{
  "d_mlp": 832,
  "train_tokens": 853200000,
  "steps": 6510
}
Each number is 128 + 24 x the weight over its row's rms, rounded and kept within 0 to 255. Layers, rows and columns count from 0. The size above them is the row's rms in percent of the matrix's.

# layer 7 MLP down (transposed), 832x320, rms 0.0368, rows 372-438, columns 160-191
size [101 102 102 104 104 103  93  99 100  93 111 102  95 107 104 101  99 105 108  99 101 100 107 101  95 103  95  94  94 104 108 103 106  98  99 100  98 102  97 102 112 102 107 102 103 100  99  97 103 100  99 100 100  99 102 102 101  94 104 103  95 105  96 102  95 100 103]
[[126 130 126 154 104  87  80 126 120 128 144 124 104 159  79 110 163 155 103 100 146 138 128 111 174 141 133  98 188 138 128 116]
 [147 125 121 135 130 131 135 138 145 124 176 165 145 146 113 122 160 136 152 128 175 104 133 131 107 138 101 108 140 133 106 130]
 [155 104  82 150 108 122 113 121 170 114 125 107 138  75  78 104 158 102 155 135 118 129 133 112 141 137 151 140 136 136 130 117]
 [124  89 125 106 134 122 137 117 186 103 157  95 116  86 152  88  89 120 110 130 124 125 121 133 131 126 160 144 133 140 153 118]
 [121 128 152 102 158 124 145 133 156 120  64 128 123 107 111 142 110 131 121 141 172 142 109 110 110 103 104 115 146 122 109  98]
 [121 103 178  83 129 127 176  98 108 127 116 122  99 111 142 106 160  97  84 155 117 150 140 145 110 134 166 110 111  90  97 120]
 [ 98  92 123 110 109 130 153 128  68 117 127  82 159 138 106 135 128 126 151  64 156 146 155 139 128 133 165 118 170 155  99 125]
 [113 134 156 109 124 144 152 109  94 139 163 140 152 138 178 138 154 100 166 114 148 165 131 121 138 129 128 109 147 123 120 126]
 [102 134 121 123 115 144 153 126 165  90 143 112 132  74 136 114 147 116 144 107 122 139 119 135  81 126 129 113 134 136 108 165]
 [122  92  75 163 175 128 129  95 117 123 110 108 116 149  94 123 150 132 133 123 141 132 168 167 129 116 156 118 100 133 171 111]
 [ 92 129 144 154 151 100 100 145 120 127 154 135  93 114 209 129  77  88 118 130  90 126 136 140 104 137 152 107 103 137  98 131]
 [166 162 119 149 149 137  84 165 138  80 158 122 149 185 118 129 118 127 169 103 104 171 145 143 155 166 154 112 150 159  97 134]
 [147  99 127 125 148  85 137 167 107  81 168 141  88 141 125 120  34 159 104 104 137  93 147 102 114 184 122 165 145 130 119 116]
 [111 138 111 152 121 105 140 116  90 169 145 140 134 138 150  90 120 113 147 112 126 100 150 159 125 146  87 114 116 104 143 118]
 [142 177 142 105 107 132 136 133 102 201 145 189 114 111 159 142 145  95 120 140 115 114 113 111  94 154 146 129 105 143 111 145]
 [177  86 139 113  92 155 104 137 110 135 136 140 105 168 107 104 108  91 159 132 131 136  98 134 152 134 160 179 192 129 158 147]
 [ 97 171 106 108 129 142 115 199 163 102 177 118 114 144 151  70 122 137 113 136 117 136 133 120 113 139 150 120 118  98 103 125]
 [138 105 109 133 157 135 138 135 135 109 134 142 118 105 153 119 123 130 170 130 113 116 132 154 137 172  99 148 120 146 145 142]
 [139 178  95 128 179 122  95 116  77  90  99 141 133 153  87 153 129 161 123 113 160  94 146 136 142 142  83 129 161 125 148 156]
 [143 167 103  74 122 122 126 115 145  74 156 121 136 131 149 172 140 153 129 145 141 115 105 102 105  90 136 112 118 128 110 144]
 [149 104 130 153 134 112 176 141 120 129 156 149 119 144 106 101 144 164  98 133 142 132 118 147  98 152 145  88 121 143 117 112]
 [110 122 161 125 122 110 135 161 176 186 129 126 139 141 135 138 145 140 117 121  83 146 101 155 154 130  97 117  94 139 139 139]
 [129 113  96 133 145  93 112 105 164 127 169 128 142  98 167 170 122 130 119 164 103 119 116 144 154 159 127 145 134 123 129 156]
 [142 152 116 101 145  97 116 141 110 139 146 124 145 135 161 103 153 128  79 164 154  90  74 136 110 151  95 163 143 115 177 137]
 [ 94 139 136 136 138 150 126 119 151 169 111 131 164 169 149  98  89 142 160  76 121  92 126 142 165  99 111 126 134 156 130 146]
 [ 99 138 119 117 139 130 133 126  88 138 119 109 113 104 110 143 130 158 121 142 162 136 138  83 129 167 116 147 137 134 118  93]
 [141 113 132  92 119 123 142 147 128 160 119  75 106 125 113 156 102  98 122 131 141 179 124 134 128 141 111 155 150 142  94 119]
 [149 140 109 142 134 136 118 200 120 151 144 114 104 177 141 113 112 161 128 139 151 133 108 121  85 127 148 159 124 122 118 114]
 [100 120 136  90 188 101 150 152  94 130 110  81 160 101 100 134 129 143 103 128 130  96 190 157 136 120 112 158 152 100 105  89]
 [146 129 128 106 154 120 118 110 121  93 129 117 147 102 107 150 118  97 111 150 128 131 107 106 134 116 152 173 148  96 115 110]
 [ 99 153 108 108 144 174 159 128 141 107 131 127  81  90 140 159 129 177 133 112 141 163 105 138  93 161 104 114 127  81 118  81]
 [128  94 130 146  94 148 137 133 140 142 145 115 108 152 100 105 173 115 153  66 114 154 137 160 106 126 139 129 148 139  86 126]
 [118 171 159  80 164 156 116 129 147 148 102 120 142 108 174 208 149 147 139 114 182 174 159 156 157  96 136 141  95 140  71 112]
 [100  99 123 155 119 133 143 146 111 163 159 130 135 148 134 169 116 145 136 100 158 161  90 126 113 110 129 153  94  86  92 180]
 [ 99 112 133 153 156 101 136 117 122 105 101 106 121 120 141 118 135 158 102 134 167 148 136 168 144 109 144 168 141 115 109 115]
 [108 141 122 113 163  94 103 158 132 143 131 175 148  82 120 152 149 141  99 117 135 103 151  88  84 130  94 149 128 119 143 131]
 [134 123  93 154 121 139 152 144 113 139 134  97 135  90 118 105 104 104  91 110  95 176 165 159 142 103 106 140 164 193 127 135]
 [125 114 144  87 118 126 143 144 123 142 111 166  62  97 135 144 121 102 151 129  95 105  98 102  80 131 142 128  99  77 124 174]
 [101 165 162 145 126 123 140 157 176 127 160 135 144 144 115  93 154 139 112 174 145 153 113 128 104 139 113  96 120 129 119  84]
 [143 104 105 115 108 114  73 115  97 117 103  96 198 156 160 151 148 142  96 119 114 151 127 138 158 135 155 142 139 159 154 146]
 [129  94 148 132 138  65 118 123  91 149 106 137 154  99 138 101 118 138 119 113 126 131  86 157 121 115 193 114 127 167 134 170]
 [124 123 102 157 136  77 140 104 165  96  97 178 169 114 172 163 102 125 129 114 111 124 143 144 138 120 124 130 142 100 126 131]
 [152 127 150 158 120 128 121 186 116 144 114 119 152 148 160 138  55 136 141 156 169 111 149 143 120 129  86 185 126  79  95 151]
 [153  97 136 138 114 119 130 149 107 128 101 167 126  88 130  75 105 134 115 143 102 125  92 151 133 108 137 126 168 118 103 168]
 [112  96 113 116 113 109 131 100 115  97 121 130 166 160 122 140 116  89 152 140 184 155 134  99 106 119 114 151 164 149 136 156]
 [ 98 118 132 114 107 122  94 100 102 104 126 117 137 161 133  98 129 114 151 126 119 178 141 148  90  83 121 138 146 106 125 126]
 [114  97 136 123 129 144 138 131 160 145 139 103 141  96 144 121  64 120 147 135  88 132 115 129 135 118 127 151  84 133 116 164]
 [149 113 137 124  96 117 111 158 113  86  69 139 172 135 128 106 130 183 141  88 150 110 132 133 120 131 123 146  76 129 161 109]
 [150 163 121  74 106 113 130 114 102  93  74 154 120 111 109 166 144 166 143 143  91 123 165 120 112 130 154 126  97  85 142 132]
 [148 171 117 112 140 139 134  75 122 114 114 168 148 158 179 162 174 121  93 147  69 107 164 144 126 172 131 133 108 119 108 137]
 [102 137 135 114 163 144 103 128 165 164 102 124 113 125  85 111 146 130 127 153  95 165 107 129 160 114 173 138 116  95 140 140]
 [104 145 144 154 156 135 147 150 185  94 167 123 121 136 111 109 181 124 104 133 161 146 131 147 130 141 110 133 119 138  96 104]
 [143 111 135 135 152 106 167 159 161 131 127 119 149 158 191 146 126 133 185 146 112  82 127 137 155 103 107 100 147 164 151 103]
 [139 136 130 121 173 136 161 149 114 123  93 178 131 131 119 137 164 141 110 133  84 143 129 127 126 160 107 114 124 129 171 148]
 [ 95 127 149 145 137 159 172 106 148 153 136 134 134 134 139 149 105  94  89  98  54 157 156 157 137 143 161 163 129  83 152 206]
 [134 156 165 117 158 118 147 130 139 135 136 126 189 151 158 148 187 131 139 101  99 139 140 120 114 148 118 132 112 118 177 134]
 [104 165 158 114 110 148  87 161 127 115 161 113 110 124  97 126 123 118 129 147 127 152 134 134 155 122 120 121 103 110 112 159]
 [170 139 100 101  77 124 139 130 149 111 150 155 151 151 123  66 124 131 150 150 128 101 130 112 130 158 113 132 107 125 161 158]
 [ 99 108 123 143 179  79  85 135 156 147 134 139  75 118 179 136 129 102 151 122 120 126 126 108 128 168 132 151 121 101  81 131]
 [ 94 147 128 140 102 110 150 131 147  92 143 223 151 156 135 143 145 143 120 116 134 121 135 115 146 102  94  96  91  98 105 124]
 [152 142 168 156 161 172  96  86 160 145 121 108 159 119 103 134 110 130 124 143 112 150 126 161 107 140 130 116 129 111 150 165]
 [129 111 125 145 122 119 131 130  90 169 103 136 128 142 135 144 155 126 133 145 121  90 144 100 117 137  91 110 124 112  76 165]
 [135  86 135 122 132 184 102 153  81 127 108  88 157 134 111 110  97 134  80 115 132 122 157  82 140 159 137 148 148 123 165 152]
 [110 108 151  82  91 112 128 141 117 131 135 168 108 137 169 125  96 130 142 130 147 111 169 150 183 125 153 123 139 154 127 141]
 [110 168  97 121  73 122 116 172 131 115 154 169 150 144 144 133 125 161 137 113 137 131 150 121 157 153 127  92 132 111 160 116]
 [153  81 143 121 104 128 189  95  88 135 141 186 111 117 130 117  99 124 133 151 134 180 143 134 111 117 133 123 121  99 151 113]
 [115 155 129 118  94 112 148 132 142 154 165 138  91 110 113  90 177 117 130 155 130 159  93 133 116 175 136 115 123 126  91 139]]
# layer 7 MLP gate, 832x320, rms 0.0408, rows 373-439, columns 160-191
size [ 99 105 105  98  96  91  97  96  92 103 102  92 109  86  96 100 100 112  99 102  96 111  93  89  97  98  91  85 107  99 106 104 102  97  92  99  94  99  91 110 101  91 103 104  93 104 103  94 108 104 100  95 101  98 105 101 110 102 101  97  96  91 102  98 100 102 100]
[[ 96 145 135 157 127 161 111  92 142 143 103 116 101 135 145 150 144 115 120 155 172  97 118 127 162 169 109  85 131 117 114 100]
 [126 127 131 102 157 120 156 134 124 128 114 139 145 125 129 103 147 178 155 145 114 112 110 165 129 121 177 118 172 143 116 157]
 [145 137 132 196 132 137 143 111 117 113 152  91 118 129 127 110 113 121 112 172 169 122 132 116 135 129 158 122 177 127 121 123]
 [152 108 132 142  81 131 118 135 113  59 153 174 135 128 136 110 156  90 113 112 115 172  85 108 120 138 167  99 108 109 128 113]
 [ 90 164 127 139 144 163 161 119 120 148  76 112 137  98 159 133 142 142 113 146 111 112 134 118 131 118 144 110 104 128 153 182]
 [116 102 139 103 155 173 147  97 135 143 121 143 131  77 138 153  95 176 136 154 110 113 123 159 170 138 187 142 124  86 123 128]
 [130  96 110 138 172 108 154 133 120 110 117 141 130 135 117 147 119 139  94 131 160  70 125 141 172 155 114 114 105 186 118 133]
 [114 159 108 115 167  96  78 136 123 152 116 109 126 179 135 121 116 139 124 106 159  99 175 118 201 123 141 165 164 156  97 103]
 [109 120 154 147 159 100 161 123 105 144 131 129 137 162 141  94 156 155 140 164 138 124 149  92 128 140 138 151 124 110 132 127]
 [172 152 182 104 125 127 134 124 112  90 154 123 127 120 127 116 135 141  98 116 119 136 110 114 140 143 111 110 154 137 121 125]
 [107 136 107 105 103 139 116 145 116  71 138  76 124 165 129 145 154 141 136 129 111  95 118  83 118 166  81 162  78 118 117 124]
 [103 127 128 133  92 154 105  74 130 146 116 107 141 124 124 106 173 117 122 117 149 139 135 162 151 104 136 102 128 123 157 148]
 [153 139 146 101 156 121 116 100 116 122 103 168 132  68 192  99 121 112 117  97 131 131 106 111 152 159  90 142 116 117 138 139]
 [124 154 155 119  87 114 123 137 134 178 134 176 133 116 130 133 149 109 119 150 125 117 112 135  92 157 130 151 104 143  76 139]
 [134 118 135 130  95 122 129 117 117 115 159 120  93 109 145 152 107 121  90 144 161  98 101 130 115 127 129 126 159 147 119 114]
 [137 127 117 158 128  82 128 138 130 168 116 132 147 127 103 147  99 131  81 119 140 136 151  80 122 156 125 102 125 114 171 118]
 [118 125 101 163  83 106 131 134 112 128 148 122 100 154 101 138  70 164 109  94 107 134 111 130 119 124 117 123 151 121 147 197]
 [114  99 137 146 146  97  68 138  90 147 169 123 136 147 152 124 113  81 125 151 127 121 173  94 162 118 145 148 105 152 156 123]
 [ 85 131 126 100 150 107  93 148 122 120 124 145 176 155  91 132 116 129 148 130 131 117 161 137 111 152 180 157 150 170 126 118]
 [148 143 119 120 137 135 110 124  98 141 144 125 119 122  97 131 139  81 131  94 141 154 118 143 113 132 145 130 151 129 119 138]
 [171 158 117 153  89 125 121 154 135 123 140 138 154 172 128 156 127  76 117 151 199 106 159 106 144 109  86 136 118 119 139 166]
 [106 140 161 133 140 143 141 122 118 137 145  96 109 146  96 101 131  97 127 155 136 142 174 130 140 132 156 131 144 146 113 134]
 [141 149 119 122 109  87 159 124 109 162 153 142 136 153 114  73 134 109  99 130 101 112 125  92 124 187 116 139 127  90 185 135]
 [137 118 125 148 145 120 167 129 102 156  91 128 149  83 155 108  91 144 148 119 119 151 130 173 122 108 136 116 120 150 152 131]
 [109 124 136 111 157 142 100 158 121 138 107 117 110 110  99 115 148 116 146 126 122 104 171 103 119 193 134 132 161 135 132 135]
 [138 142 155 147  78 113 141  82 122 132 124 156 160 139 123 156 126 189 116 126  76 128 108 133 102 151 116 150 149 153  91 125]
 [139  97 131 165 117 147  81 136 138 120 115 129 101 178 113 118 197  90 158 145 126 115 140 152 105 135 140 138 146 148 108 101]
 [134 110  92 175  85 131 125 129 129 140 154 136  99 132 140 116 132 121 135 105 125 149  90 128 127 121 124  82 135 127 116 140]
 [150 142 125 151 138  91  78 124 148 128 122 121 133 161 105 116 109 128 101 103 141 159 129  91  76 139 140 183 155 130 110  88]
 [137 112 123 147 151 152 149 128 118 107  86 117 140 108 138 152 127 156 120 149 128 118 120 127 111 154  98 114 127 117 123 133]
 [129 151 133 116  83 119 132 143 125 154 149 105 153 150 109 119 126  84 101 113 111 159 125 111  98 150 131 120  98 112 113  80]
 [127 123 168 133 111  73 122 100 129 140 172 130 101 128 112 111 107 144 117 155 190  88 137 157 108 117 147 128 108 132 166  80]
 [150 177 141 116 169 134 115 102 105 127 129 122 120  85 124 129 145 136 122 149 144 139 137 129 165 105 139  87 163 152 114 116]
 [151 136 140 165 156 131 146 132 134 122 113  92  89 130 132 151 170 135 164  76 104 145 150 129 119 152 150 101 128 166 117 120]
 [155 170 140 103 168  97 108 150 146 150 114 135 113 111 118 123 106 132 125 126 137  97 155 103 139 145 105 150 151 130 146 114]
 [141 135 131 117 137 139 117 154 133  85  97 169 166 159 149 164 109 129 113 131 182 123  96 134  63 139 139 127 147 130 147  67]
 [120 154 151 127 134 154 146 120 126 118 122  84 165 145 156  85 171 110 121 114 118 113 150 105 173 130 127 126 144 156  75 157]
 [106 134 115 130 108 132  84 115 134 133 183  86 120 140 170 104  90 122 132  95 163 122  97 190 127 109 118 101 136 126 113 127]
 [166 146 112 124  89 130  91 113 115 105  87 137 146 125 124 115 129 164 114 140  90 122 161 144 151 148 168 155 167 138  98 111]
 [116 146 153 164 106 140  99  91 143 131  88 103 173 127 108 102 137 138 106 122  97 145 156 129 113 106 122  81 144 169 118 140]
 [111 108 147 103  90 137 139 100 117 128 158 148 127 149  96 135 182 159 123 114 100 142 104 110 134 125 137 133 101 102 142 148]
 [126 113 148 136  99 174 104 112 111 145 164 102 150  95  82 110 166  93  93 130 113 120 149  87 139 178 123 103 191 129 136 113]
 [105 107 113 148 118 151 111 101 123 144 163 177 116 134 207 118 120  81 129 111  85 102 153 130 182 137 127 133 172 132 153 112]
 [117 149 146 165 156 119 159  78 117  95 145 110 116  94 177 109 109 124 142 117 111  82 114  85 128 181  93 154 117 115 118 105]
 [136 142  59 126 136 104 132 144  81 101 127 123 174 122 165  95 142 134 143 152 125 133 137 130  84 148 120 150 135 115 138 123]
 [ 92 107 139 160 134 166 144 151 124 146 157 145 140 137 139 158  81 146 116 160 100 112  87 146 103 152 172 102 100 108 129 126]
 [152 138 140 135 184 119 132 102  83 140 109 131 110 147 110 129 145  99  89 162 164 139 148 179 143 145 138 138 146 123 143  91]
 [147 106 116 106  98 128 113 135 104 119 161 104 156 120 151  94  91 112 123  69 128 122 126 130 146 118 126 148  87 175 103  95]
 [111 169 121 132 163  92 151 148 117 169 143 132 152 111  84 154 126  68 110 152 160 108 100 135 124 151 120  94 167 116 107 135]
 [114 208 131 113 157 131 144 127 112 124 113 147 104 127 158 107 124 135 121 134 114 105  62 148 144 159 108 151 130 136 112 140]
 [146 119 146 182 102 142 149 139 118 125  93  90 158 132 116 132 122 142 119  96 120 149 150 104 121 112 116 168 103 132 129 119]
 [114 168 186 108 161 134 137 137 125 111 116 130 115 136 171 159 138 116 108 145 155 152  91 129  97  90 149 120  90 134 133 119]
 [121 140 114 112 148 148 123 116 108 154 115 129 128  81 141 149 132 109 162  98 140  91 183 147 119 115 130 112 171 150 120 144]
 [142 177  86 142 121 106 162 112 120 109 170 115  99 108 121 122 156 106 157 134 148 126 119 101  97 177 148 181 109 162 126 118]
 [106 133 152 138 128 111 121 141 120  87 148 116 137 149 137 117 120 123 108 146 134 149 108  98 141 169 152 105 163  94 141 190]
 [156 131 101 144 133 120  77  58 107 100 119 106 180  89 161 104 113 108 119  95 164 142 121 125 173 126  95 142 109 123 118 122]
 [ 99 129 156  85 130 125 155 110 109 120 102 106 109 137 141 127 146 109 142 157 120 112 141 137  45  89 161 118  50 160 137  99]
 [135 120 117 111 153 154 172 108 124 121 122 137 108  97 158 144 100 124 108 116  94 152 140 118 156 133  99 171 162 142 118 126]
 [116 139 167 128 111 130 148  89 115 122 142 131 153 138 156  71 107  92 120 147 109 130 127 135 103 104 121 104 120 130 128 116]
 [119 118  98 109  80 119 133  85 115 118 158  92 144 146 150 109  89 132  98 166 143 139 132 122  87 127  80 143  98 135 142 135]
 [138  92 126 188 132 121  99  99 137 118 121 155 135 137 159 103 107 141 122  90 109 117 170 148 142 125 171 107 111 107 108 111]
 [119 151 164 101 182 152 114 106 113 139 100 104 142 127 159 151 115 116 145 137 129 100 160 121 139 137 147 134 113  91 149 111]
 [112  84 144 138 109  86 126 153 112 107 123 153 166 121 130 103 130 127 138  95 145  86 144 128 161 112 123 102 113 137 108  95]
 [148 114 139 158 125 102 132 109 146 140 133 110 138  67  62 113 146 143 138 137 168 123 123 151 170 108 128 122 159  75 135 138]
 [ 92 128 157 175  88 114 136 131 120 158 149 128  77 114 180 147 157 144  87 150 160 157 121 137 124 127  94 149 181 139 129 140]
 [139 160 150 143 115 137 101 128 128 117 162 138 125 124 114 113 134 155 122 129 165 114  97 145  82 124 164 150 145 122 113 155]
 [116 104 104 189 149 147  94 170 137 139  98 121 163 110 122 120 102  81 151 146 128 147 132 176 135 134 115 118 113 157 141 113]]
# layer 7 MLP up, 832x320, rms 0.0388, rows 373-438, columns 160-191
size [101 106 106 104  99  87  99 100 100 109 101 100 103  99  99 100 108 106 101 100  97 107  99  90 105  98  92  91 102 109 101 110 101  96  99  94 105  97 101 111 106 104  98 104 102 100 101  98 100 103  99 104 100 105 101  99  97 102 101  95 106  93 102  97  99 104]
[[109 131 143 123 165 154  96  96 135 132 104 154 111 114 164 112 163 123 132 123  79 153 131 110  67 100 111 127 131  96 133 123]
 [109 155 117 104 101 117 101 131 144 136 131 117  66 152 140 132 123 115 123 109 182 119 113 145 132 140  95 108 147 127 130  96]
 [111 131 143  92 106 131 121 138 125 122 147  99  95 166 136 114 113 121 110 123 170  98 150 130 168 164 107 109 167 140 131  96]
 [141 138 127  93 135 113  90 158 147 140  84 146 104 142 120 109 117 129 125 153 141 129 145  87 143 174 165 123 100  98 158 131]
 [121 143 131 108 110 122 107 120 187 144 159 117 125 151  81 107 120 137 147 108 114 139  98 134  95  89  72 120 139 117 142 142]
 [124 149 109 126 116 115 124 140 130 121  99 139 106 109 127 137  98 124 122 159 138 108 126 128 112 103 132 126 102  89 125  75]
 [161 154 133 134 118  71 120 118 146 148 118 131 131 160 124  83 124 141 122 170  93 154 144 129 129 121 123 130 104 130 110 109]
 [112  88 146 102 167 155 134 136 130 133 133  97 125 146 146 135  74 147 162 149 116 153 119  95 113  96 108  95 144 136 155 121]
 [150  99 122 130 133 122 124 132 123 147 116 108 153 154 113 132 156 148 153 155 111 169 130 135 123 119 153 144 125 119 151 125]
 [119 174 145 109 124  97 143 112 131 108  86 106 119 133 157 153 112 122 132 153 104 121 154 167 131 130 100 138 128 141  89  85]
 [130 105 113 144 148 136 161 138 138  75 138 153 121 107 147 129 129 121 112 111 121 144 169 128 121 156  93 104 119 103 150  94]
 [175 118 121 124 105 143 171 114 146 129 164 125 107 107 123 138  77 159 112 103 132 127  93 138 169 150 149 143 135  98 146  96]
 [141 122 104 130 117  96 105 140 136 134 117 149 188 125 165 111 148 132 120 105 117 127 117 157 141 130 156 136 155 146 135 136]
 [111 153 113 150 138 132  89 110 112  80 168  92 113 110 118 120 165 110 101 112 123 111 134  75 145 129 130 106 159 109 177  82]
 [113 141  78 100 176 139 115 133 126 118 118 120 104 113 138 117 176 145 117 147 148 134 144 146 114 103 115 123 133 131 124 114]
 [118 129 138 137 102 133 159 135 126 122 125 135 115  98 159 146 153 120 125 138  84 125 167 129 133 109 149 144  87 117 131 134]
 [155 172  97 127  71  69 145 113 122  98 133 116  83 125 103 150 142 143 123 116 118 104 146 122 128 125 148 118 168 217 143 171]
 [173 143  96  96 173 125 148 131 122 117  94 154 140 127 104 175 136 170 152 126 140  82 187 156 124 153  99 114 146 120 107 127]
 [156 114  85 195 139  79 111 160 124 150 130 117  94 106 119 166  89 150  90 141 112 114 166 158 129 118 147  81 134 150 123 126]
 [142 123 171  89  86 134 101 140 150 118 146 139 123 145 124 133 114 138 112 105 194 194 115 183 163  87 143 111 128 161 123 141]
 [135 141 119 134 150 148  93 131 140 115  98  69  82 139 129  81 122 107 146 129 110 158 131 152 136 144 125 125 122 165 103 129]
 [154 141 118 110 138 101 130 101  91 166 140 141 127 176 133 130 138 117  94 176 139 147 149 125 143 165 153 161  85 158 112 122]
 [161 104 161 138 112 163 140 118 133  80 148  90 138 156  69 144 136 149 117 106 152 121 114 145 111 127 130 143 156 128 140 147]
 [137 147  99 132 129  86 154 156  88 118 111 109 151 102  71 114 157 154 148 115 140 103  92 102  76 138 121 120 118 116 127 125]
 [122 158 158 113 103 147 127  92 152 161 139 121 101  99 126 114 130 175 135 119 115 151 138 119 152 108 104 126 129 138 111 132]
 [ 93 106 116 140 101 122 112 101 123  80 149 126  67 160 161 128 109  90 123 119 151 134  73 146 140  98 128 150 113 107 173 113]
 [119 108 112 123 186 112 144  79 110  97 108 129 130 107 126 102 136 101 114 107 134 101 129 125 153 136 151 138 149 139  95 122]
 [111 122 100 142 116 143 125 123 160 179 111 139 107  81 148  96 107 129 155 150 103  94 128 163  96 169 111  91 132  95 113  98]
 [ 93 176 152 131 127 113 162 128 138  98 120 154 125 137 117 126 133  89 125 103 117 100 111  98 143 134 118 110 118 134 120 148]
 [109 145 137 139 107 123 115 131 145  67 105 153 138 122 159 148 161 130 121  97 146 158 118 142 146  93 114 119 178 112 138 131]
 [129 123 126 114 145 142 124 136 151 127 145 106 115 115 104  94 167 196 145 151 120 112 124 107 128 120 165 107 103 166 118 131]
 [169 158 135 131 119 144  95 167 142 114 129 140 163 138 123 143 165 139 122 131 161 101 144 118 165 140 100 148 166 152 117 165]
 [167 116 145 105 135 128 106 168 127 108 119 158 135 135 128 117 108 116 113 160 165 134  84 170 148 107 152 123 132 107 118 135]
 [134 163  76 104 120 156 142 118 127 146 148 104 113 113 135 131 130 137 136 104  70 132 145  89 122 156 144 168 161 109 121 138]
 [152 168 123 141 125 151 168 131  83 122 107 131 143 134 139 143 145  74 126 148 119 157  75 131 135 115 122 122 128 104 129 131]
 [140  90 116 105 134 129  95 156 129 133 150 126 156 147 171 119 140 171 172 168 136 116 134 149 142  96 118 105 126 104 145 149]
 [167 135 152  76 145 156 137 159 131 131 123 101 119 151 137 116 129 137 143 139  99  89 143 108 120 115 133 116 112  83  76 142]
 [127 142 113 114 125 102 148 121 119  95 127 124 124 109 168 119 100 128  82 138 135 132 111 103 147 109 128 124  74 112 161 142]
 [121 107 142 143 153 135 130 135 132  99 227  90 166 137 169 106 170 173 145 132  94 101 142 137 140 134 155 124 157  99  99 137]
 [117  87 111 119 140 133 187 144 116 118  96 133 103  93 138  96 125 115 152 137 112 125 145 136 102 185 159 134 114 103 124 128]
 [139  88 149 167  91 150 143 107 146 115 126 148 168 137 138  96 124 149 147 132 126 116 106 144 109  92 145 159 111  99 143  98]
 [133 116 120 157 137 113 107 158 115 112 112 109 101  89 130 134  93 105 120 160 116 105 153 137 138 191  90 111 175 120 136 122]
 [134 145 115 134 131 109 130 146 115 173 142 155 120 129 151  94 180 108  78 140 113 131 161 110 120 104 118 147 159 108 139 124]
 [118  89 146 161 150  90 111 118 147 127 124 158 101 140 139 149 127 190 128 199 110 111 116 150 119 108 149  84 150 133 100 101]
 [159  99 117 110 156 110  87 174 125 139 160  98  83 120 138 152  85  97 137 149 154 144 133 150 148 114 122 123 132 152 107 113]
 [135 130 133 133  70 152 146 149 101  74 134 143 145 140 139 134 140 101 144 136 128 183 139 117 125  89 123 102 123 106 138 126]
 [152 132 114 129 133  86 146 113 109 154 133 140  97 126 145 126  94 164 129 163 100 111  93 147  94 129 132 156 174  99 114 141]
 [165 138 115 150  96 149  93 156 121 109 159 116 155 138 143 135 123  98 103  96 162 120  94 142 152  75 120 127 135 105 120 137]
 [142 150 119 142 199 130 130 131 171 148 127 139 107 122  63 115 101 173 160 105 169 127 166 132 115 140 112  89 144  99 134 115]
 [ 86 104 159 166 112 130 104 126 147 165 127 103 116 103 115 156 130  93 121 140 137 153 116 142 103 124 144  92 152 138 123 104]
 [150 120 147  77 107 170 123 122 131 168 148  89  97 144 141 139 116 124 159  96 131 148 124 112 108 116 115 180 145 140  99 107]
 [ 78 127 182 137 116 132 137 123 135 113 160 130 112 179 108 132 113 102 134  78 141 144 148 201 168 180 147 114 146 119 124 155]
 [156 111 144 124 137 109 107 115 147 125 106 107 121 164 112  85 140 154  71 134 127 146 128 127  93 111 105 173 170 158 150  89]
 [122 150  75 117  67 151 203 135 117 140 129 144 103 115 141 176 153 100 126  83 140 119 104 102  84 145 132 179 143 144 135 144]
 [130 104 123 158 134  82 105 130 121 150 146 144 106 171 138 134 135 149 111 124  89 112 115 145  86 133 104 110 123 135 129 112]
 [165 144  96 167 133  94 160 102 143 182 117 130  99 116 142 175 150 116  75 134 135 119 125  78 113 117 147 179 107 148 143  96]
 [134 101 132 115 122 156 125  93 105 104 128 137 119 115 131 127 153  97 167 135 105 133 155 127 119 143 136  87 113 130 149 135]
 [146 147  78 136 130 102 105 128  98 158 108  87 116 130 103 116 110  89 174 137 129 147 148 178 150 104  98 121 133 154 166 142]
 [108 152 175 160 127 148 130 126 127 163 104  86 145  95 108 172 130 129 108 152  99 150 126 102  91 121 121 112 122 137 146 135]
 [109 123 147 106 151 117 140 111 136 140 172 183 151 111 152 147 128  96 124 127  86 118 103 146 140 151 146 126 118 131 125 114]
 [ 90 114 127 155  85 180 131 147 122 105 165 156 159 137 168 131 124 114 125 103 135 127 122 133 131  99 142 107 174 129 160 118]
 [156 164  84 126 140 101 142  90 148 155 116 171 116 173 111 117 135 154 117 139 118 102 119  95 109  95 135 115 134 111 132  98]
 [ 86 129 159 111  60 171 142 153 134 121 181 126 124 115 136 128 132 113  98 132 161 100 112 129 148 118 146 132 146 153 139 150]
 [116 134 127 124 138 116 137  91 153 151 143 135 146 131 110 102 104 130 121 105  90 151 135 144 123 107 156 126 115 131 136  82]
 [126 147 133 118 111 149 108 141 157 152 127 159 121 103 138 147 187 120 127 132 110  98 137 127 168  94 102 145  98 117 131 120]
 [156 107 119 113 110 122 123 104  98 124  97 114 149 116 132 119 105 158  84 129 165 131 134 131 143 150 145 105 140 181 127  91]]